python train.py --vocab_size=8192 --bias="all" --init="normal" --decay_fraction=1.0 --dataset="wikipedia_en"
Each number is 128 + 32 x the weight over its row's rms, rounded and kept within 0 to 255. Layers, rows and columns count from 0. Numbers have three digits each. The size before them is the row's rms in percent of the matrix's.

# up: layer 8 MLP up, 768x192, rms 0.0716, rows 491-559, columns 0-95
# down: layer 8 MLP down (transposed), 768x192, rms 0.0718, rows 491-559, columns 0-95
up491 090:135122073127156168112132112132118167123120145123119112141111097147180094150125146131135134090117151117130124138174098167159064164092111119106102100060099198131153176212155118153137167085153149116110085132176147123092028132104120116135113138150137144138134165079154156124109121083077115172
down491 094:109171145124153101177111168128119131132112101134153147109135104159161113135149054138165115121113145102104165187091120109140111118163088196144133112134126165078119166148142155081154111140131074119081185118085157106133086089142136197087081132112126216117172095064068160150156057132135155216
up492 101:147118153152161115156199139159041144121121169148153190130117181152124124083098113172119139135115130073124158181144106192137145114122168127139210116135115108142105108127093059147133150099150076108078103190124128094129186095113134200139121146167124103143085142167144098106107187141148136128
down492 098:148177143098102120143095112160119099152121094105166143154115136080150132133168131145153123131121109188123113097120132096122200178070185200136110161098082141083134113150093148067134151083145182089095124099145139154169099140138132125138114195120166122087131081114116129080171117052112133086
up493 096:142106110105200099106160147167133119106164087146125171085135114139147142140187141124183074151147175112082084113071147113112148134090134109134069082091160107150107098150191092168096166166091193081141110134135151138139191156176145117108054111169102141188115134098141191149162127129194124111
down493 104:130135094048159143124163137139098079176122106116105115089137129111106110142072103081131099100032122151195115105153128206089133155122123180088149134112160083124156141126147130120114070108108139132155142136154133091125110166121134104186137103058160116063103127142117062176123110127130175149
up494 104:170113080143151132084157172179169151154133134140174144118132138095217128103122137153062109151128056124055141085120122100195160122130122171182116183150182121167146095114149097090152141088099138154113158132103135125194125213165121077128194133123131182137125105137149131139150159110108115126
down494 103:130109128109163118119096154063078120178083113144110090179113053076067082129147130173140083135104153122130142175103182105165140151181109185096127154134153119148162117123132111149087105155123123150153180133142130092115161112193089133126192144147149203090133185124148172103125141142064127120
up495 094:171137092098118092099110104106121128155132093111145061109203121114166151073102109123102098159119105048065182134108136115112175133129170038171158139132177101119139142069121110074120187146182094161167156136162098121146163173148170140083209141161123176103080097121140127152134126133132134163
down495 095:118169082164119187229121127113096125167194104162168099123100169093099079220100139169115139124071125147197116133105112130110125077143109190099159136073115088149111110145127175125163105131110219112138118180129112110101156084095107132062129185162128087111138170152123119185161130077152092095
up496 098:116125107078123085149137123095189124111109071111053124117159145121152132170169071128127099116119157103081147196104125077112103083129090160178146169105108172117114138108105101151110079130125093202115100136114142157178099168117124128106099115134120089071193133184091205125163091055108122047
down496 090:088132075129093143132081094125102106153164230107162145128149108098155152113077158091112177097106132148103141079130192134192156111202152138127157097166122181147142161121130143109178144092121081063082139099152158122110162118148112078119139127105131101134153160125140156113084138144134185130
up497 094:114187124193133109150144118156177106106086177123063139114143162096183192110144084117165111147129155097155178146150157177116124088138127123141065168109120096165113146047166146097123151157168088193078119115188160139109103118101119167138168169081083169143175086144105156113071135141125120107
down497 098:133117188097171140160119170089102123122146083137144148111076120163126083109098142119093134111153104123111123075146112091209176142106109164131196111130131083101148099164094126183161133087071121160117140154106125131063081243134193137104112114155124198104082136131142149072141066119153173134
up498 100:138169153066132189105163168113149146141102184149204139169121088085144063072158088170086117100139137080122137165141138138115085121083098103129080132138110096122167099133176149088120104074184085112132138106073122152129150120108103100141143174091106096113130124151128108173113146111095188123
down498 096:144090099124088130060153113108094137084120052096104128153155105107114179136117134153130120108123072125130058161067123174120134134119152127151143139207171134146137103124138092154130119115134105209154112092091173152091078186110135177166139140099144167125099171171159124074100101173087096118
up499 104:083191083131200167102091054129131162156089205188087093127124165199141146149136124119073197160126138089112137095153121082140132130128107145156103131166133160197101164107185145120128098135096132129099125084150163103149141147120098187115106099085099105104122154123157077069153144126134148129
down499 105:199124153170097121212136114126136118111081099136147120127177085140136166096154123016097148116142171114076125131167120089118174164089199116202116119144141129103126102175152173151103087180131152115153125116136120061146149168143151119105103139096180171077183111115173083068075193121115135175
up500 093:100145124123123069096098112116095114111123120099116169102121134101135148132136084119151106167134129133154155112128165173072118150159117123141098030123126160127121107184102017137071109157090126115166143124168096120147111088195085116130159167163165101151105101166115151126102086171169099128
down500 091:169144144181144138129098175123097160143103163136147141108127139169134150166162137143077119131088121128135067107139109141117189150118121107144140206141133132179172119101177205100157133092176115102069157152126115153096156116118111148191109152080078135120169120063159140168178098104168147179
up501 100:153154159132145085126064115085073110078046121168102097170187178112134128126119124122157105114172126125146087159168198147096130144137166149157153162086122090062189147072163130106103126186135150142132103144133127198138129082097192103122092180172091102130132188114099107128145196166152082158
down501 086:125160122151071165108153136175134145132166161113149181097118091126164175136127148153145159132107117112097147206145150130167139101078116085195073114176127142194053112125084089094180094122156132112119189146158117079106143151171120163130150132133149153110124107130100121128080164165045168139
up502 102:102116095107123125223137131141127109056127100114104161105076127125147115178124060130167078156151113137107126117150084143123115110069137097104163139132139139126202111153124072136129154177132116159145113137061120135131122131188134074115114096128117161134146085106130173137139075110097113112
down502 094:156196147127185136084124084070112113193166131121172118142122145118193114086104174079089115083096135137136186132120194155127132127131126173117106123157100140129064166083167138123087148071104116148156115139162119137122115093102102138101127160079173059109186155086134062101097179084135108102
up503 105:133154135111145111142144136121136068107073132118154105159212158108128117109156125123126151111128121132139149113176148098090062132106103128120108117146130146103124111137164108124101081070139155134123129210160069121131108181112135129181117147108117152142140158123100115095140145169156122079
down503 109:096132133154096110135204094152167121102149090085153164141119150124090089115156115106127138140140067145129130059144195131124124093115098162116131142088125109165103105099102170116183175119149177157124108141112137145148165148106132119206143077108187187095147096113105092173176090066110096080
up504 094:077138118156114130193098152090162136079150139162115122108151142142171161143138143107131060123108090113173097148142153182085185180178108105110179101158152136154147161113134099105125063076168163179110126145125109128183113146166169132115064163122105133125160177110061160139106091112091084133
down504 102:160156120123114108125120155136103148133117079118085123105126100077165142143148136141154119158203100086107122113160183161170091123116125103180135120156104122121173079119109080110147191132110118150125148133192172124116188135144175104092135090110133075129102094088145129167085189157107146144
up505 089:169136151155105118163122085123142121118143122091066157104152131158166140155126100123067083109141109125165110161165083153176137082159077088176179080154132211138088177101141101173125132129161096101106142137096128154120098151112137143137148057149131086092129149119115104157173115096152156118
down505 088:209148176133102126083113119160095134148060122111206125171167104149125130109177157106187123085139121154119088179128174118157122113157128145129141153162093127135155154155117151153140111164142164119116162146187099084061096145108094142081167107042102147115091141139139171082116142143098084131
up506 099:081184152171050182156184112092145121119128078138087141156125148167099095137156182146118149093151185060125151114125171129123116094110110093195203119103135113165145140131121141135155129126160130107102135139173148120136118138127118098088122116135139129126107156122158141125125122166193141089
down506 098:200152169090165112133146100179167135164150098139074076169159171128120147126168031155128134183172143131113147091059133116081072160107171139104094125085126076193136072141125110159143139114163200106150173117049074140119079142092154154098108114137137100135176110184099153149125063159136128076
up507 105:113111056118125151101118087166097147134230109160094158106142127167160137134109144184152108212127113075127112193159128135183121161127146110125167113099178063132162111172165110124134143174080110114145140123140119142192075135129089092145109187113143097155163129093141090097073183109131099105
down507 099:113116132118138152142117072115113155091147114101151091170119130182087109124080092108126080083208159175122145125123138156080108117078122129092083158192147138113163124093094051157134112083150094128133137103174176114109146112139148167135119173187122118100126198130056145152166065150149135135
up508 094:136136122223149103145087075183140120053124089095091123153117104116162101124123137104074084143139123138095153197085108126162181132119107117126119173077141079137061135119127090124141115172146104149154170096192106146156119178169159138094101108056141150153125153153134134114080102161086149144
down508 103:133140152138117146118158135138173171117086122163087098176166107161157126116116102127085083159169112123079150079124154062114119147184127129097163112120117147119081158151166152092100098150133163138078113104089120162097132194151144157059171154084103090059125146197203196093181140138134122124
up509 107:186151121095117101088127177102126052123093083163138081211143150139138108144122167093152155126155129180115117120131148067114143047147109094104120140136166160140142144103150096120114135193089068187144150105118153161166112153135130110088128101142134112172127124161172112126105172149148152121
down509 102:174196151107131117177081173087086109116121093145136174110141179136159143158088157038143199129114116141151186075117138153094126143149122088094129110125172135166104188153119106162143207105208116141165180173136130163179099130115108115027156130107111116121129142156146091135153085123120132092
up510 099:110144126088152126151170105098130106148195159145150136174105148165134138124152126102099143155163145142144102163158151082162137120117157067144161121163151054109097132190159040114074121143088103122119110134099154103143106125086174128089073109141091083075082118176127152094100130146069107153
down510 092:141110116160159156115171157140150123089161133130108178087086150123155142126139158133147150131083141088118150112134139069137086177108143116078094152152077169123086179109102128058158122158153064133158173227069144160160143162175148111152191124153149108139181140070165114168120151143148102131
up511 100:178149144126154130115103112121126099096185163086160075082115162152127119114166119111100119130122116084134122123105049169162170121186144134168118199141150149128123090109136125122099087162153157168090154130085173116111143120161133157153139165184056159119183186098080125113083119129157124133
down511 099:100125112120083132119113185125108195170109104130162144184122144170109152121146141146173188137125170124147160134132184063144121140106067079049132123107176112162113180136109146091109128070124090096127098081118112089165150105108122099103076135103107183038087112116141080116171129193123104138
up512 101:082099128215123058109178188116128094153129075117139106061113134111130101146065111162147163123198136092184132103123026040109123181154077085133134165110217146087142154153127118132136098106136154155160113120172104150130140157119118165178131124124112131136125091075125088127065157162130171142
down512 105:151070161097144160121155112125124194097132109108092100156136143160172139113127080242114159189159128096094110150154118108102072139136137130123137155102122100097096186159193153055169151120099165097127128140156108114165164153094133133124146120169152178126161084064146105124178152151157156132
up513 100:156189079085143134183152174129157090114171106150048119098104137120192166141113195115147148130133071115154119076132082110108121103155151156162173140080113167143094123118147133145141189139135124102130112159127115157112141167187119119097101155075162136134127138125144095127149087153124149149
down513 091:089142149145132112143107151112127114105089124121144124103114073129139139168104072069126074135130110128153181174122096087133143091148121105112077113135113168077155070127149155155130121174101184083093154141116120090140170163115140077087169132121113124118167086089078108118042148136098125145
up514 097:119140119144101114138171142104130134132161121143101155113092079163086105143134106127098130060151094122085193110181146193137161172158151153174091131146120142173214146184124116097151162104139136151071138068171144161112088080121130164169167115166184127173107097115115200082072143073171138115
down514 089:107117106126115104115099091140138153125142105137144080128126155160120150103103158125096082093103097089120068127143214144081105082103122130084216130157141049151109170067165141164152095136101131159182120108155118169133127139183101099095113171144106127140104161114156109137189139134177098146
up515 096:114165092189087111111153063139144115130089108123143203109098113112087168182186166156125120099100134063136099155128153130145166187124114112121123160173157153087145165141133128134129128131143147134168182164125153181146098088120151125107166074092102074194119145118119080116188079136170139132
down515 095:103126158150124156164165161157121156176134085104111056123119121122101157096073151175122127171116127126111134163114113183083089101052121118131157112105091123145110070166138116149158146156152189121173088138126103081106194171065113107123119155170168168116179119156123135118121096207114118100
up516 097:141144106147075179084140182144131135129120148079173134135182141214178110147123159160092093154164128080156087149118146130113132103127073180122122139121184100116069164107095110127136183079139136120147119187173132119148133129124148109125151176140177138142080122076128155103107112097160136081
down516 098:176155153123180071141074130114112093149180148133172153150157127116101069106174117136119105141141177065095115148105112140125134079129118168081096092126115157145160084147109077219084161114094119135051071071131151174125092115117131110120163150121131152139141117157150106167108064208134162111
up517 098:119133122132097128116113155134124136103102106135063103099178138156146112172095162130125169154056115107119097169170112127166190112087168105177072098187150115122145120139149128116160156170148157162131081133136093087138142194119115152145138137159106148146096124134061079167135162131174147131
down517 095:142161114106133085160127111093149111151146136165115116135120133158144153115132129106125149102084116118109112177018150104162096128152132150191089130091160098122177123132096121190157112131135150203096189214103156162112135094122207139199092110128075106105151157119131147144115149110051140180
up518 102:095127167094146155146186052098124073111121090164141126096101118092152097110189165145115106140087137138119106130135161153123125091136098112142145107137175098184189121147145124111167081122106090129116072072076081129181151121144067157153186164121087178090066155108078140139129178108166082106
down518 107:173126144186131120124126112141160148123139120168134136122177116074196175143115086152119121109126144131128180119108108125127173154123121090126127140154085161125114151156119145131143174115192088111145132100151122111127101155186069127103126147103102115134149144080140133197099208095126100090
up519 107:148123126181153164118127103124146123107098141157192157150199156154141105102178071107168165103048095150115150134143138128081097083136062082158103142144191121139115091172115169085179149081133121171089160108146138089163083118092088096150170135128131193118105122078093169110102163183126132146
down519 103:112105111163114185145176124130124147131094159132140166096095046148159142192105087158116154106114161102116123188093115054183140113091089169045138092163106161092110109117153133161136100126115112131107137141112096097142157103167107140097148109158165162103125136133139144119185171152147158112
up520 100:213192121111120114100107147152154128084061114128143034119176151145123138059140106165153160127103118132190128149100189111107127114067150149116135191132143132111155073108169117165146150107099147118134116105121136115113118117117171135205082126171151158066131177126124104102167100117137143133
down520 103:086096100150104184166112151159171110158126181105142158092156137104082161129108146134097085091153141168089098084181159145172037132097162158103156100141132157144113125137139162109141160155151140147089125129112167128090128140080118134150220132114162164184129153151167150117095073122136133052
up521 104:114138130094145139146161122162152156111107095085079121115159117085169114080089178146076115071142170063178182149142152053124141127147107128142184185107107070093057116137144094114080107110128113054138153200109163132144087108145100161142109145108107157090167162151107097164104098125157114090
down521 112:158175069140122137124080152089108152127117125170050178102167126110140050101098163159162136129113046103213148138140130183138119156216057142183144143122100125113150108159108111132112142154117125145134118220122115126135132152125097152069094098114150154150159097046127133148141149100106115132
up522 099:169175144121111148130129125077155071081057174142142078122154118170165113127122107141111145144119129139184143100137106140169149135119100116163101185119190100158136114111112051168088145126158122135098151107145101142163106082074197117145143117127160097068167216175145118125117143144190161108
down522 102:059111155072123137139118197065183105131217132182121114107139118103112140173167092097094143179088092132159139129148109160145111154174097113117124134121083140103169116090086132139141182114126091108114190168184099148106103124134120162072096108126156157149151121125091142124138065083118142131
up523 110:084140110194116168116132144114094129103062130077126089148045189131126142072143146106141148145100162106117208119183139175120114087180122150118176132142071123109190144093128109140098082153119142214101099128132099156154154148115123152105090170135095135118121107162113108132170142103184122136
down523 106:102124040137162104156157117174133114138104104129099149103062149164174091103172138115164157134064099127103127062159130092142108088078109099122110082162142133176119117144127179069105073130172137147105142139170170096075187108094145082176129109126184101145092165118083139070170097132127141167
up524 107:133092093176123186144155114119125140099083091167138112123094193100145170179143125108124194145091077106124156154103084085099129206167199227163147156094147167081132039112079083137127094154140201129178134136134115090138141138152110158129127146093178128186113110079117112128153116113164103112
down524 104:144155187159173066168125114143085132119121146067124139113110082173194163066155122163139095121179142123171150093114134124151107175144124090067126095080106118152193157083166085111088087126104157143119117120099154099157128121121093209137176104169121094130128164122195166107119142102161123133
up525 098:123138114134102188083163141111131124107158177147163077153133165163126166182168134185134164120163171152135136153089159122057171198129108136081136140156105163127085145088142034179086160128151136116106151128144088132173099153130120124099101141065055141055173206094174133127072133133186110085
down525 101:149124162123143137143135143157118087123105127110151158113121134154137134073148157152078082135112181135170104170131080147162114127150186145084108090110098113088097167128093179158086118174160112046145163183083156117156091136154128130084157082157166187137152105114122141143113121152163181123
up526 099:192121143157105162143107136165141145141154132123162079149150077165125149135139161148121133108134106119191115082082100171150162133166133141141139132169181152141120150142156185142170160106152143170067128145127151149154106124222150126147130195148074184132151105174111093133086122119106100182
down526 090:050057152128133125124108112062102074103113156139093146119070179096127099069082069117163080139154141145127191121120117117107116083128044139146106191099121156176145175152095107118089200131139140174128202076145148151084158156102110157147152101094151093096073176135160166129148098095167186147
up527 099:189127105121114104147130117156141105095098161135108116145136092098098152178074110106098120100145130120097144106139127147107101082193172098177114177132159149138030110166137112141160109120060097141074081158139083170104127173142166120142088119162104116143075078124139094128123123085192121071
down527 093:131168139098091177123145125124111131147086135129103120093131171148139128063149160148171125143168112063147107136104112101191168074080194104081160118154098157174160108059092145104123115174154169142176096177066198137139137113116119124089181107060075118141120147147147166141111151156110184114
up528 096:142103163160142098107126140046143133173117173128157027124171126107058151128114127158132138137153132083128081137164163123137121082118126103143111148126096178095167152161062129200077143091127140136145128151086165167180100136125141122131096157131126126102207170144136139075160217156104191115
down528 101:166149113136041123125208171078137166147139168149102152160117121133143140131128153149099208121128069117106166149168136159130169108119158133100121179192098184121115138155189092175178116143136075112041113161095171175081143119132144123093153106138130122152170131089120167089160141151124087120
up529 101:093221103104160063163131110060132145140098117103099140113185126104089088169105192117085130077172193144208123162140180133121095144162124121128079106163150106116136159136114121091152160108103143089121152118100072143141102118163081146101172120170149085094145098109179109148080084148132117117
down529 094:120174163101122163128126130162097130091191136127104164117128150109135128163173090085195111172179093102094197152107150136165101118117108146159127093107125126119142150138220130111087136130182144095126100146133117112108150118173150135105103115098106145131132112056172158100150185108086102125
up530 097:128128108143080155085126144157131108046100176176128137163146125108140156074134158105111134144103085043085050110123162135144154143096134178105186109141081111109130122147135105114166156116195127145070116188105104127145111186136139073151148115149149084126148136124134112100107171142139157174
down530 097:144104142058145124153105106179104109125127104091116088138180092105171153117081111200136045118099167172081110139105100109129080162107162070091121148165146149165173083109150168092122152145112125112146120093128109115137140124169138149142128161198175146173156099136140175101113170137121086123
up531 102:213122082123143166154192113110033109206121175144158114179157088136153128172109108168168195150103194100102144149121161122187111120122083111136136123148168130080097089177174196170175126112149136088138149117193091095108109140151091183131082119160125163120127094145153106094129172149098078134
down531 099:183130167146184107085096071145101101126160134134160101097131138115127110176098083091112131106094120176152063089091111140151131061150150135070149114145128097104132119117112163159160059099097179103055107130152112174193068154133172105149150108100084109077103118110141159146151140155111134121
up532 100:181123099120176157137163116174101150136175178182136070151092140120159189142106066124069145165089074133073162081152146101133150149154123117118142127046203102146091092093120123099129125067154138099143156149167174100101182150089095153120169094129128146181134099122173166094142102100158108127
down532 107:092147105154140156133121158096150135125150135102115089137113154140101166113151133053177099147134155208164097145108117122142100169133101195134056204120158159118126123137073191066162166143074125120188163103170171139142109098148147097126127134111205147117102123112178154153047162088107165097
up533 095:051128104160105162094164126082182097084078116142166115155177120073176165180102100147116126125137169096065147173127130192173123203155126090149143101135112183122090119096169106110186180078106137128126133121113107148134200158130106159150175082114074068120168155117074190185129115121166143115
down533 100:117124131125177153177098164162155149175120127163153152145074120175086091116169141036103129158105051074117169104106093108117128087121132138074114158105121106057122136131096155172128117165098094064135116143183163108111130135138205117099121226167189179146163160109158071115185131122082073122
up534 102:142154124109146153132108068134147160117175094076145095125106135197147177111145128142094158136106161164134157142107074123144119080058118151166172139138143060110187073106116093131158098119183110162094145156127140142122113157107158128134124194103106166158123191147103123103100128112155117162
down534 100:094124117130068143113171132140061121047134079162091156094072116099130087121132158094125167157181095132158078117104128088095158130135176207122122156165170119111117131127114133062194148148099090136092084125163164105133134150103114101142150162063126118158123146080145100134099157102147155163
up535 096:109097121136126144112109156103086139113113138126115104165160086089121107166082141076124108082182127084112093140165167092107117109131106142131215119122125115131139140084153184140117161184086154117115154175131164085139080143156148113152142132087118065146071125105092075076131225171123166202
down535 094:127187162067186189118105129133169080142089141061129142091127115137117129181141102078150141119099127189147176140116137105066096099125149107148141126129086150109110149114112066081106218110133137129153164110112136108076098118133158101072138138152126179117142063171126151219081113136136075138
up536 104:156175135109087098114129126210077150095133198099187129178146111086091116121190100150168083147118173187166066147147091153096114113122121081130126123142114164155120114134128114186121167136110100099190138170169206129133138114119175151105129090112142101032143112145134164115164097069145156085
down536 110:152141193096156153122156149106113163066121153105126143196118133136095144181082108133126150188099085119132184118085124161142108105081117080129139164110166136079158152110085079091116121132125093153174139122159120146108139092190129130101140097185090148152188153133103165139152183181155184107
up537 102:127175165173141114081132174102132108172122119218162140134153123130157121166105125099126167133138140142096144114128137112091148127081165175180131167110138100173138102119113126129130157152058170138123094103060100112109115089134154106105064112144155143162160146158119102107103192090102161186
down537 099:114170116196083129167086162146159129117086123082151083105107121083128069056148134146143157183177134143130099120089096081126126166130136140134113130124111160174133113112136101051145101160130167186193166109094157139090088126133143147148186113114167143099098137159140162180165144141139092107
up538 094:142125109121138132135131145201149160126123136136133143140161178128202106149170094120132128110118124121175091127147118109103145093094081098200123178175136140200126128162150098119074099184093137147107156138147108098106066096132070148060157056126110105055172144084129103126112082116103127130
down538 102:077133131115158079127134137099101145118109133106097082135115101107226195089093092175190081130153106123182149081143094164112168126170119154119168104099103132147118099106072149093146124135116114124111150090136102120159153152143130119127174126056148167135146132167094142135160164146053151118
up539 087:177181156133119159168105046130093121146104159101123162138112182120125101156090154105094128148170139130159121144154090103177111082068121170175178110118155146079115177112162108170145107083124100117103180144122120053094151139137122163104123074100133149138116123140147185096051140110101116144
down539 092:117158148124074098114157152104184128089163149118100111174119147171114143137167116104143018119114145146143081083186098158105182124148130099109093117089109136115135110127132144147139082156105122130171073133122096137157172107103172140149180157170204104111185094117118135128127118140147104033
up540 099:105108104085109123131124116138098114136083152136095131127107108037122122162158190155172165121106124177133132120099158132053171150116149165060104122149168072110162093141123142154120133090210140108087124087127133155129133152151043182131136121171099155143178158106106100148138125187145106141
down540 105:121118133110171061102080143134111073086166154146095055199137150149108078133135074158096176122128056135188221116124070148089101130107129152132128165066094154097143146144092121110093119135110126156173130156120080164125112108096125098125114150145115081136082137106119107131175154081161174123
up541 098:068107131112166133128178138130114135134093102086125136101120145089069150194148079170122112196128179083159138190089125138149095159154161137155141166132103124129081138124113106189105146131118116087138163124086110188138055124172121137125165177179099107159145167126114124102109092138145091153
down541 102:200140149172124145127116143139165077129239182118136084103135057130157114072113159151100193089129142139060113153162083137136137104130152084105064101096104108090112105158131102115122086159180127073123152122134116182095100136102124117137108116128119154113164096130128116114146133086088071108
up542 099:087192157099145135068091057182126077141086128107196067093133120117143120066144116104172156151113130123115099129111111091089150150136105125070184162135161114100100166121122151142116092133106186116105088111092102124103109125091157171124086123115155200144090072069154105146089147128104131123
down542 094:124096122096144097099155114115153157094170149177083095090117122103156100104132103154108125105082125142142070176152161144100129115192125062173120149182093109145157067162114103093117055123122132146134096112189105127172131103123126083096096121138101147179172095108113070130167092141114145116
up543 093:124134164167055070088082165128179103074095162156146092113184131160200135137121103093192121146147101125114156177090149075180132159121119146144159155199147174108119054080161123141164088104130080109141082198116148141163130150133118131129146135133127169159123098141160146130053170103206108165
down543 095:160102147131121158102131096158110151203059098148179175108125080144154148133078083146089105111137139071127138103152130109075064138134141138115081081084191100154139084138130161076123193107110113159107135120108094095086181131101122108085165064132145128128099162152109169153131085122110147182
up544 094:058113136163146207066122137143160207114132082170139158125215144133168119129134148107101143203080204150111117128096123156124127153082134134101139194210171159113094148148146121138136134134138123150129119131164087093117157130128109079114116117123123165097124138125189070093074095157166137167
down544 096:163133129069147108136103122148134158147100100141109093128093109137088105143117106096108170111162138151091117140129103086106102137143174074136168094122145132136097159075146120140153096107093156140139149140145172124164172128110103243141133137138139126172114173136124110190138143123154138130
up545 091:134123130133123150140143137109109125084148094121046166189054132177114170145111140153145108089095104124095153131113140090161185171222162159107115177129140134061147075095162128088181116172087158124114126106120087176195123121171127124173116109180132107095198157131200076175112127139055146168
down545 091:153185152176067153132154078167088113114131175084143096134144120133177059146176136123118093121123122117100135144113097113124106087112120161101141104106138126171170130101140106110068111127159126176106078128090136076155132156119136180167124070163157113102133089172122093092125123116127107121
up546 099:131124099057115088168177150148133128177073123147087182155074154144186146135117127084074154118095190072154063150115129092092123138134167124131168066155130145103193145088121125115089187125100156133152154160101208082117162079190097119116164117145142139077065115159153108120103131121104104098
down546 090:125137133106146091116109115153116060132189129110124109087214128087099169121109115119125130110117148127141155093121136094151121069115115070105116181071131149177097074169134128128088122109126071085137125075141060152120139105134184146059114142129170156078119122157178141174098111199127176138
up547 106:098153109108131089152124114130185118147123110112128148147143108100053148118192100189114108128099132098166090143132149163085165135191124159142086108059078098193148150091152136152079132154138167125140119102088154107167129156104088123118119130115146101170144112137080087132143140134128143116
down547 108:121096125087107135077143153144126151165113104105169104160171093111106138157169147072126098093165131122137167099152115137130120108147088123116101081066157145129116113056154129141039102134171169109106176219137138140127151119124151154113082124153171145138083191156160162120152126200102118091
up548 102:113175128139148164122088173100142116130122105175132096206163135095076070112133161102152162156155085130132083160138136083124087140060175105099108156084143138135110121091155172194057127160164082110174144079147077189105125131128099131171112112139037188147140159157096146088122143153094111094
down548 107:094213136118141118144073142102139157030148127177065192094100171096106125063163123091126142137132138143162141121107123109106160121078140102154141131156130076087087164071139140102093176131128135131068166075147138146143073169058089171162097155124153101107108136151093088096100139141136118156
up549 093:151146135162140124141095157173126121096133134136080171135160136150129082135089106175193132145157126137159158126147122184101123094173127095117174156113097158114104084124120128156107093177182136167168065124182063202132108130184134139133044098170155093121159092100057130151190065126120159122
down549 095:147110148127151099100147112105177126140143148089188110089091118106095135160138127095102129131081173151137135211102190112155150127138120096080094131105097142113199167106153116105115162125107144111112157162111112103118138136167126086116180192094125180090157146136179131112090140117127171178
up550 105:173168088070137136152129133059138107099105107125165142108138081100081126127146136124153131144147181127124154138100077105082126140129146151181149102138119115096104151135133093127129188171071122154147134101160162086182149087120130092134115118131063122107147141134112132145129176110158174153
down550 101:132134095138109181135159140164192114191114116179080162136126179143111149136117092119107139142050109099083145133132125092132150140153102115113127068150125110132137173102085123100128121155131101107067129137085097113121124061078109094158140076075114180072134101204137148139180137128111062103
up551 095:102151079081133129115119177143137101160150157113112156148148143140095157120182163157087180132129195125082068196138118100165095180075120155138053143126139116190155138166130087191102128162117112105155132115085165151143135139112090156098144162174164116135120130180183112125082125124161145103
down551 098:102093096142147139142115080168118123152166126152155122133126142138069101102158120100143149113121119118077094145087089157054146122147096114119092076097100098135078080136094153155129106101136138129151126171110162137069174178145116157160081138151157079152206192125052165180127129154154062128
up552 099:180131057124121172091135131114144089144069131111163115119146085170126090151129126167152133098177162079101182149120069116147111074100206138167165159128129111119106145055149084142100096107143118157141143111098067113139163111057122162113149092117122129156104156111135114139174135132135143091
down552 097:134093091129139145095062096153175081140099132140125151133139118102147075126170118140065092181133095097124114111133133112173089108099146102133140176169117102133085081127149153115199126202113093100128092149104078096175053143116137124138106182151104137108123151135118060132150188185125142104
up553 104:104131116121128186142123115115177095106130179144057123109150179142181119086213188144040096120119120117118100121145130112084100131204150102117120136136142128172118081182132079154098104185156129129080117153103170185111159176122192154097146158086172084134100102108081113142126115095090134067
down553 107:081169114106098177142093117123118142137097163139181114158145093129119138090102153179163135129180120143120046127094169131179151140116175085154090159086097087171125099116094092078131120118085167144125165157116107120128123142070128165162112097184099109120138084164132107151115065093147108106
up554 105:101129132149105084065082107122121066117079112123120143101123104079130114153131130140176086115149155037168192180150170122107095102130060114105173124109149160115137107179128128138147055072120129143100118115115149134134119153120108165124149166110165112077109130120102058134146133125161102191
down554 102:113207132132110142113135070136154097108166168087104125078134182126136083063088118184159132142180069152060126137076117125069116110101180110068172130141125118129133134164104111146165158146136133136176123163108162153136070111153148071097129120103156148133116136116159139154178156136154084123
up555 103:103159130047221091098118157138075055062093149095115101123103146136162114136152166147062099182115151125155082133088121149122061132130117133120160132113127148082135149152100113177040142130108100122113101162147142100161153126095091151106086148096080147142156114110161176097196140190124099114
down555 096:087084102176071136113146123092131146100190142114140149124166134163155159099084172087193087160139150109110143095182106173120188127145136124153091115127156122190142195112136123104163100110180131113147096171128101180161105102113176104173073085141177074142139113065123154076141112117169121114
up556 093:119183117117073126141075137159084139110147185152107150113107104109139144152078182143124143121139138166111113174076142154145125186132153103185187120155151088119095136123089148127110092103114090145100120146126116070137139091154084150122157142122114078061153101136140168192081089152101152113
down556 098:147079149078141118075124144132110157115119110133166102153129150111063100178133118157168099121110082148135150043129139094176110113123156134138113090126112127143137066155136107148121162163135143147148124132097080085159127142152142058084157049136127150158109092146118112121095129147150066074
up557 104:089132155210097115129067117162106145111093137131112173121139115117104131113093087169140169041121155131157106171156116123116131125151069085094134158111077105193141096124133124176154199110157085129107156138137066143177122136096135114141098106181164141105116108141126138048187096100074154117
down557 096:109132103151099119196160169165135136107139096148128188145133134115162090079141095048146096197135117206118071165100105123108174114127123136076162096161176160108136151092163076096128105158150170069113109110080138192175123134142154102085127131112138142165096147088109148162109141084093148144
up558 097:153120143131152101100150139103115149156113153155166128089161146144108081142064178112147151145151168145152113136109172110086124139110131140152108146077152162138115139141205189138144081125104169175144161137161092135134077099074141099054074121137102113165068097163085152132092154045051062169
down558 099:081098148150169134087140106074152090061158146052133120172078102139134140158151170097137172100022118121108120125120129192112083173117060108104078136098142119097156117107083094116111090101075132124159126155102154079178125075077121160094169130188155132085164179139135115126156159157144131159
up559 095:130141112135130133191055145140121084144065180150110098095151152137127139168142149107090110038171130115119105145195179118148076135053098103100178148159146124108122102134151134139076098100111179172134132116091190156237128096148098137114102129145078072158090138175137162114094124136126137148
down559 095:113097167100121165101110095119186122098111136115099157156136136150125126135162074154146165192116107129120105126129078112163162077097122117167137130086148102136137142159118146161149180170156134090130121160083005109174129158182094115059165116110207215084108136125160124117112185186102157132